Weights of a small transformer language model: biases on query, key and value.
Each number is 128 + 24 x the weight over its row's rms, rounded and kept within 0 to 255. Layers, rows and columns count from 0. Numbers have three digits each. The size before them is the row's rms in percent of the matrix's.

# gate: layer 7 MLP gate, 768x448, rms 0.172, rows 326-344, columns 112-223
# up: layer 7 MLP up, 768x448, rms 0.174, rows 326-344, columns 112-223
# down: layer 7 MLP down (transposed), 768x448, rms 0.161, rows 326-343, columns 112-223
gate326 103:095115143085156165138126082135137151105116182136149161098132108160103155155143112136071144097113106150140090159099106152145124110143114115101138145166088110127116167128093110159159151119133157122128152141138114125140136092168150135127151145147128128120147125099127109099133117133157144105095130118128131150105129115115102110124166120125
up326 105:174144135079127112100102138115155117112145140152130151163142124118110125121105088157096147086138134147147098139144159119147099121122150130139120111129109117141130087123122162089125150150123109118166167115116132121160160100142123120110109114130142107146089113160102137136115134149102175109127179136153138125093146081152174145078169114129
down326 106:099098144106156138128110136161165080153165146125115113161100119151153130175148108160164143134139087168147103121134182114121162147092117144150133116136148170154122113137135137129098081156116143117151099148117140114168173107107159143148126132139131169142120149158112150141158153134119153162139175102141111097133064152133139142125148182164
gate327 095:145152181150090126147102124137138139145145143121100148112118107162124183145143101120156119098121109132154094140116101157098096148154103086132113123105159117105183130143121157123150120167112112102144134100123148149160127129100149098120113145165171110170151142160073121134153102109113150120105138145114100127123106137130143131125108137135
up327 103:135145118156118144144101129079107142131112128169161139125081125122145134099128181149068140055126088156134133163160163145126098097124154126126132103101120151115100131100182169170136155116083097119135083155115068106128097151122128089119103085129112147110088108135125141153101126131143101156145116125136125149152169127159137147179147152157
down327 099:102156137130182120124149136161167137153158117133155126085146116111142103167098128156116149129110176108117086071104143101110111136123143114196137139131116136135151132171163121138104107138119108126093133140164136107135145121089141130145097136180112163125095116088132142127089128125170115166154207113156144113132136091129109137135154107145
gate328 104:138144132169090173115129088110106128137089123099085125150160111056159139112094109143086132151118179142176113082103136129105145128123160121175122155151147115153107137103099146128101133105140123098103123135083096123126111123128108138145115136121164137138160066140128111139102137155120163139143154111085121130152123114148099133122098159157
up328 102:114110151161224129117117160125097116146124128116129085067097120172157108142140130121141135116162152123069148122152159125139170101137115132108162114127164100131144072114111146126168115180107141150111139134117095148157169118118140119141093097133092136140124146129120131119116147115132121077142109157128105122149116149128153114103159153118
down328 099:150128091140131129100114119144109106139146146125089137155162138109137184154137168141123075165124142142149168134112137095117116109132130119173135146116101121127087091121099156132106103134141075192089120096126140115048133159155110111137153116085091157134142102125076144140130106125144137118135145104107109115126122132128148095146106160118
gate329 096:110140131136139126122104139119130102103109149124103110143117150145114084098137112114131135092178111146165102075153136135127095112125176121079181149118179110168154129101128151180155127098119128135124184108118118141144150121137119136110106194164135067128156103083072103128134105155098116110148071132085102092097139083157120079148156139149
up329 108:147129117121128139171137098151161117164114148114145110155106167160055145135092115144134111118136140119137152177134100119125114180139164142131096107121162111110123135103112127139137114134142121158191136098141164112145118129097186153152100070129090142133100088109114119155126146130124099154102157157147116129143182162118156144119122100114
down329 100:113106125121108126122159110139108167133110113142121110095132126111110095123126117152093138170119101160108135123130146124100126149122147111127101040137133126105121119178153138111126098164110134073141109140116122130132109127122122162116154096125116120136109109150113119129127161113119164144071151135128180145121118106116116140136134120107
gate330 102:090143125157154106123181116107121078111116138131165132159113120122119112107109145086131118164089115118124143113131111150121118166142124152127134099079086117090129140126125143101098149161124166130098141097138126076126105164157143117149150157134078148159100108155122107152138165154121121135123114137156123136102129108134105136090103143126
up330 096:146135109102124171127116112083123154138141147129105088142137197134174145154102117139142141072075116146121175108099128136122157167127137147095133129136153173131125165089114146151116109104133119125102140093132106146130144120155117157112125117125155133127156137085133101131137115138126112113092086098129150138141135133127129136114171114164
down330 098:123100109142124136164141174171167103113093164127167190137153110142129115167083116116143120116153094086141159137132126095149124093131107124118128114157136130105112136158105146137129131117140111117141071124137151107146077166132097109144131141093131127111146116102122119114111162150104138132166104126123122125098129096131140086160152133126
gate331 099:128154131110106162146135123143168142122112136172120125118115178137147132115104125154158087134143156122096150120153133119112157097129143096112158122155109157156123131099089122125142115108133122161108161119105153115125164118135171160141125099105120100105144139095115114128127169132070134134142125151137116126152124129151089162075116147151
up331 101:085147132120111129128110121156145137154146129143131159104101186113098114127122127121124106106082120134089124143111116126122134140111161083116150115137126161101183130146153106132113111140125082140090154162138126150171163131071150116157092127127121126091149116152112143123142158117092113180114133126152171088148156120159116093123108136118
down331 104:118107146101094135148149125120123140136132179147117130120127165116115109109121125174138134126143119128104135181137112165135147125130145111116152110154140126129166157116111130108122160115128131155107157129131129102129160110164173121157120114148113134133095148130124115115165136153115167143078135113131119117126121153147104151084119129117
gate332 099:170130056129085159087144127126150122166133153129120114083127134144126139116157146111126140147107128108151094103111126153133161092140138127114095126123187114143161117137121128124158126125120130109202161128133170161110102139107136122128044105113151121091097091127092155115121113127160103118141110111152081096079146153140118123158132116087
up332 098:069153099158112152152102109125148131142118139134169089106164097109088125127141110109148112159171078110125172107167147138102162084117132135111130127119116110086149112132089153092123106123135099135094155146146138139106089127159125139115121120109164106141126116189135132109097141131122169129163124100144120129089146141156151076099111118165
down332 100:082125120084121123158124117133150104158101118105100129103114120104099125090116146130112117112154137168115093139134127156108099126110166113118102108125181121104123161142131155144152094116152076133131122136134118127151148125131091119082099135135101124092105084181081135115128128095092125116147170129123132136135092183145163168142106127118
gate333 104:145106119107131167125118155155111183130102115125154110144145141124169143168093182107085141127129146137134145146162132121143168146147145119152117129138093171116144101171128122133151133151108118147115130100128144131148166105155073150128155137158123153133146103128119170148125116129168112126130105145130180105152128134126122094186145115172
up333 100:086109120188159146118136120145125125161150148142125130153131117150140108130097124115162144141112071096104097112101121145099119081109114167105146109130098140088113136141175114105101150078120126086101118100109087154086099154121155148138080192122120153106095166120158105149098156119120166126142129135116101098161132148112109166080121138121
down333 099:157118154183133138144132089107155066127107135123135117159080152131128142142155157124126109140128126083109099128144120157090121135133146135076142082137148113116100140177090134104129149120165152106111103165093135155126130163127158096159143146118081122128136123162187136133159146147108081099143139130135128123142128142145120154110144108137
gate334 080:123136102151139088106121147161138110133145171102120113093076131127097155111130141104142102128149161103113090117126116129091139170124131116143088104129187132151151104131161116176125079144121133159144154057058135157088116117178125130147129097149102147103130116137155083153080133161129072153097182126150140143120137118141112092095159165090
up334 086:141118117188109125184132159108141149087079137155118110151159145136169113138114103141138124079086120135165154134123132101152124160146079133125074111121123150101128133137142153148113101101133146087126137148188072144102131100111167155125125155086146105135150101151140114112158115146083152140115108167115105083170147123145096183124122106175
down334 089:086091132154123140107111098110102157103131137150135094148145123129137122104154135111167142125099146110126147156137130147101138130163146096103107116145105138134140130139131141100150115135146138131122167087144116111127135127143117140160168171172116150137181099153131130113092134132116103143173129095135105137137171134124120130112117170116
gate335 102:138138116144114154119119101130140166133147147122089158112117141132101122168132135124121122092145166063153101139134170090136115194162145109108135124111148135137154080139105124105123114143115165145134102138123108146133106136147134145124140144146115142143132105157096109157091070111137126123116118138090171199144128152097184056114161123136
up335 105:146157152104082113111078122125120130130110133134109137129129144063084150135122134095118123137148134115176139119131111118165145180144092111166128148123084132128139150108172166102129163080132084126137121167145096116134123136110121127108132161131113127152078125128101134115110163088135138108150103121153137130153132126121178108138113124115
down335 098:119134165150134143130121107108133112126114098142148132107119176110152128132137155098104117107139172084131154134148091109133150111098125080140102170142111123134113195141149160130142136157180126138078081105155157122120147141140116095115127131120140102194125101159124123137133109111150136115125107141117095133104128130140125157090093153171
gate336 114:117146067130099099087089115216128081160119152138106112146133137110142162132121143137085118113144148124142175097140145168120090115163132105116105107090151150115154159134173139115094122086162165132125124162114122113117145074123096185131156088117146146135128169115136127086114132166124125120138127105145121130072141135119108128130126100098
up336 112:128135110111151096148139145162132145161116136137129134142125134101158162161103114138135129113138149108116121115151155138099130141129136140116140124164134109123161145114138087133128182088164144135114134130146129109108156113125143125137138128130118100104111148134104126090108109164145118086107113132138100123143149111124162127112110072137
down336 107:116137100178150130121125131132137138108157142158138163153180098135101095139128127125135162135152174134132152145098159187121127150110168122088123118138096125146122160141114142065169135136156154116131144148136133139117109150120145137112127143121144165132123121149093125115110111114108120082128109150124077157095128116132146147120143112103
gate337 109:113151106135133182115107073110106120132131145141108151133135143169160114133121113134133157158121104190118125156119136134112125129141166154112170153132094113173090093087091164141119099087112138157098126148130170131137107134174163138141145110147120137149093112181124143162136082178130163128126112104103160116110162120167128107146149148133
up337 114:130119132178159138099154136119125065124155134123175128106109125153186078095113116111135126136139156101099112127126162123139153166118143135161098061119142134111106129129167127119122138129131158103110154130153116140132145090140134088141121177159154169146163136083154143109120097108168152135106112162165114114147125147121112142125146157129
down337 098:222165127134131119146108100092120152128126148147151116159120140125125138103121111111143136135135095075133147124144083125117145172087143123119154108098141117133149171124109137084135128112089163102134134121097114133096123103141077141140145121144107155148110123134126111156148139130142079129159103147148169121120128107130092151150166131168
gate338 104:105115086066128089125166120085127134097131114128129143110120115112111112081176123174104116098143126115096091189092137132149138106177142150096106113133123204112136111123156111144114145140129138098157113126136137145103088173149127098122144148118108119141146150130097107124085124129110133155173071142133114122090125133121114136158142118122
up338 102:093122089113141102151117152156126110165119118176164151128134120083106164191145075136135123135175106157126151095122170098174093179128150161133128146126107137135129146139120146137143147138088140094120081111101117146150097105138136106173136123160132138102158144064118103105107136134108148127081163119158131118122110124088168133131141107141
down338 096:134136100097103114116134126140147159100143164145155113099142155142130126114173098147089082140143158105141114092121117129170107158123127124161128116112135109106102088134106131133094133124133101132174129097106156183099085166176107156174123151136102154142081161175154136151168144141119133121105122076111120134150108104147180150141084125119
gate339 091:128125163132157125133131130140144146093149147158135114117132169139126133106132147137111121161129163134117130105138126129143145148092100164110157138100102103160160132144119119134153112152109164087117108087138132101122135111123131172130132139108118155160147155139117140140108139142109138137140149103142116123140160127135097155117093152136
up339 102:124116116110127131125121105166107108140099120157099139122140114191130129127135157136119071113146135095132142159134113164142152137106151076102093130138145111076127163140151131162084074072131098148111132093137100127133137147131089127103107143131137165111126118135140170157124108109105158062128144135109133144078143145122132159138159126120
down339 103:096119156112153178085087131114108148144173113104150122102187103129160167158152104101086169138109149088142174129141136169145148101150126140149174110094116132105131115145143154131164108131139110133153118148140068128164135113127126137084137131179121114117107133150107173154096162112149139128164130130126170146147133115132116150112100147189
gate340 094:141149125105082123100116143162152148151122207114149125140133148123166115156143141125141082076136108119168110126103145144133147134120123085137147104066101125111148187142120120103131122097082133136150141149113146123137110125136113174174130139103106142129155095135076117102168111153163109109150110122108161141095149139139127167091112181156
up340 093:135124115090075136092077090092115118138110172147153090134110160136182150115131107131134122101139122091098105109164154160188091130145088121094139105141125108134093155105122127105157115132087088100148104121111133106111132126136145148139187144126119128079121102129108115129180142180126151167105115123107100155101120162130132153108093155134
down340 099:148101127116129105148139119117091122124106133160170119102150154111142169150081070169178128129122135113133135170125108154162118162076123157098143111113131144105158140141108164126110113148096137099147142152106140077114151117094087049140143137122134101097128127105089138132104095118087164116167143078136190154135128124106135124100097118112
gate341 097:102177110129109086090158111133125139096115081127097087138133133116110155120161126166116155109158159096071099096126154116104110131153132136116161106101143141121129122170124119114091085134145150102107106079146108131125116146130120143150170084134105113113136109167145135109161096108104112148098109064159105136108116104116121093134148128134
up341 099:136111102123117142166110140120116148115086162141122178123081143112150164156124127139097060100139145081105080139127108118135159112142131147078148065143138138145137131147119114137112124124121151152069103137100139133140131144124126164116138132136146175148187120133134105110112115114105145103130164141114113155104137131146132111101094138134
down341 099:149109161157126108075092140131157129133133113136092112100116176084143161128157120081114118146139130103130184120095119107123096116143129109115120110135141145135091102129113135144125121105169119093127119137108132129126094106117178137125129132085168108140148159143100092130129151110102143154097134128144166150099135132090109118095131114140
gate342 093:130126166139181121108081105149161157120139109135102115111112152135114099147095108112104134161145113135175169099141130159083092089132109138124134107125133117108113076130158132119119123095174165150131110150150140100120151111123108155130127145149111102128067133131102151101137137141110135104097116141174149093096144124117126130125149102132
up342 093:138132123129114127133136182146125138100139127100155145141137142117111141118150119129087115152122137094164120143134144086125123101110125132147100126130143130107100112132099136094149149098088116132111163115092115135163115165135116162128140181118137113098154133125178092131101161112103099104156099129127159134126148095099136126135142124122
down342 099:126114083157121114125094148085113186133146123126153122160146109076153154093160112148126069125109132143124149167150137117092138130098148165142103097146100130159138149156114118118146116117096117130146119131123107145144129132152121128142131152113104105107152115120161130153119126145157077113113120127130139099160127141175094119156136136148
gate343 104:112100128092117098140133155116105136127096124136138103129182120172121143153124134097096157090139139173152101130094139163149120151156141102129131115113122125116085111138114165127133151164131120127109122120122126155081146110145132123102133167133051117117119093144100115127113113139162112129147118131112117140126090158138183135144111133147
up343 103:113129134136092099136132093124156078132103165139097128132099105115170130132106166137133135102129136113117124143122185102124117175152122091146111188103176189140130158097151123149159123129152145075134149141130139128115049137117130089115117183143139141154138110131135094143154125132123138113132141136149131094120167119107111109143101110157
down343 098:127168122150137151122147133153112130115145106140170113161159143109124122115080147132163142124142122158149139127127131106114142126120128125109133146117149141092114119101117076160183117120103118082151111155157138160126143133102106157139137111104136115126186101119151131127200159171130129084144131135106130152096170081127107110111152123104
gate344 099:164094158131112152142135115145131120158140103138150102117180105139074157094141171101093140129108137117124099151125130125145140104128119155111118173164148117150129192140157158094091133112124154145189144093163110131141102156102121088142152102143120126133104109108170111124127089104130157094134119131154166147140095142133108177111134152130
up344 104:120159126116152117110098125142100116154098104108105104133097126152119126129128102147107145095126097155128099125149078096088114094153170163152128168088118134106135150111104134138119143091146125114135100149116120098066095133145086114145144113080085145093074160102174161112128129114142107118133155120127135197135115122125125093148110145127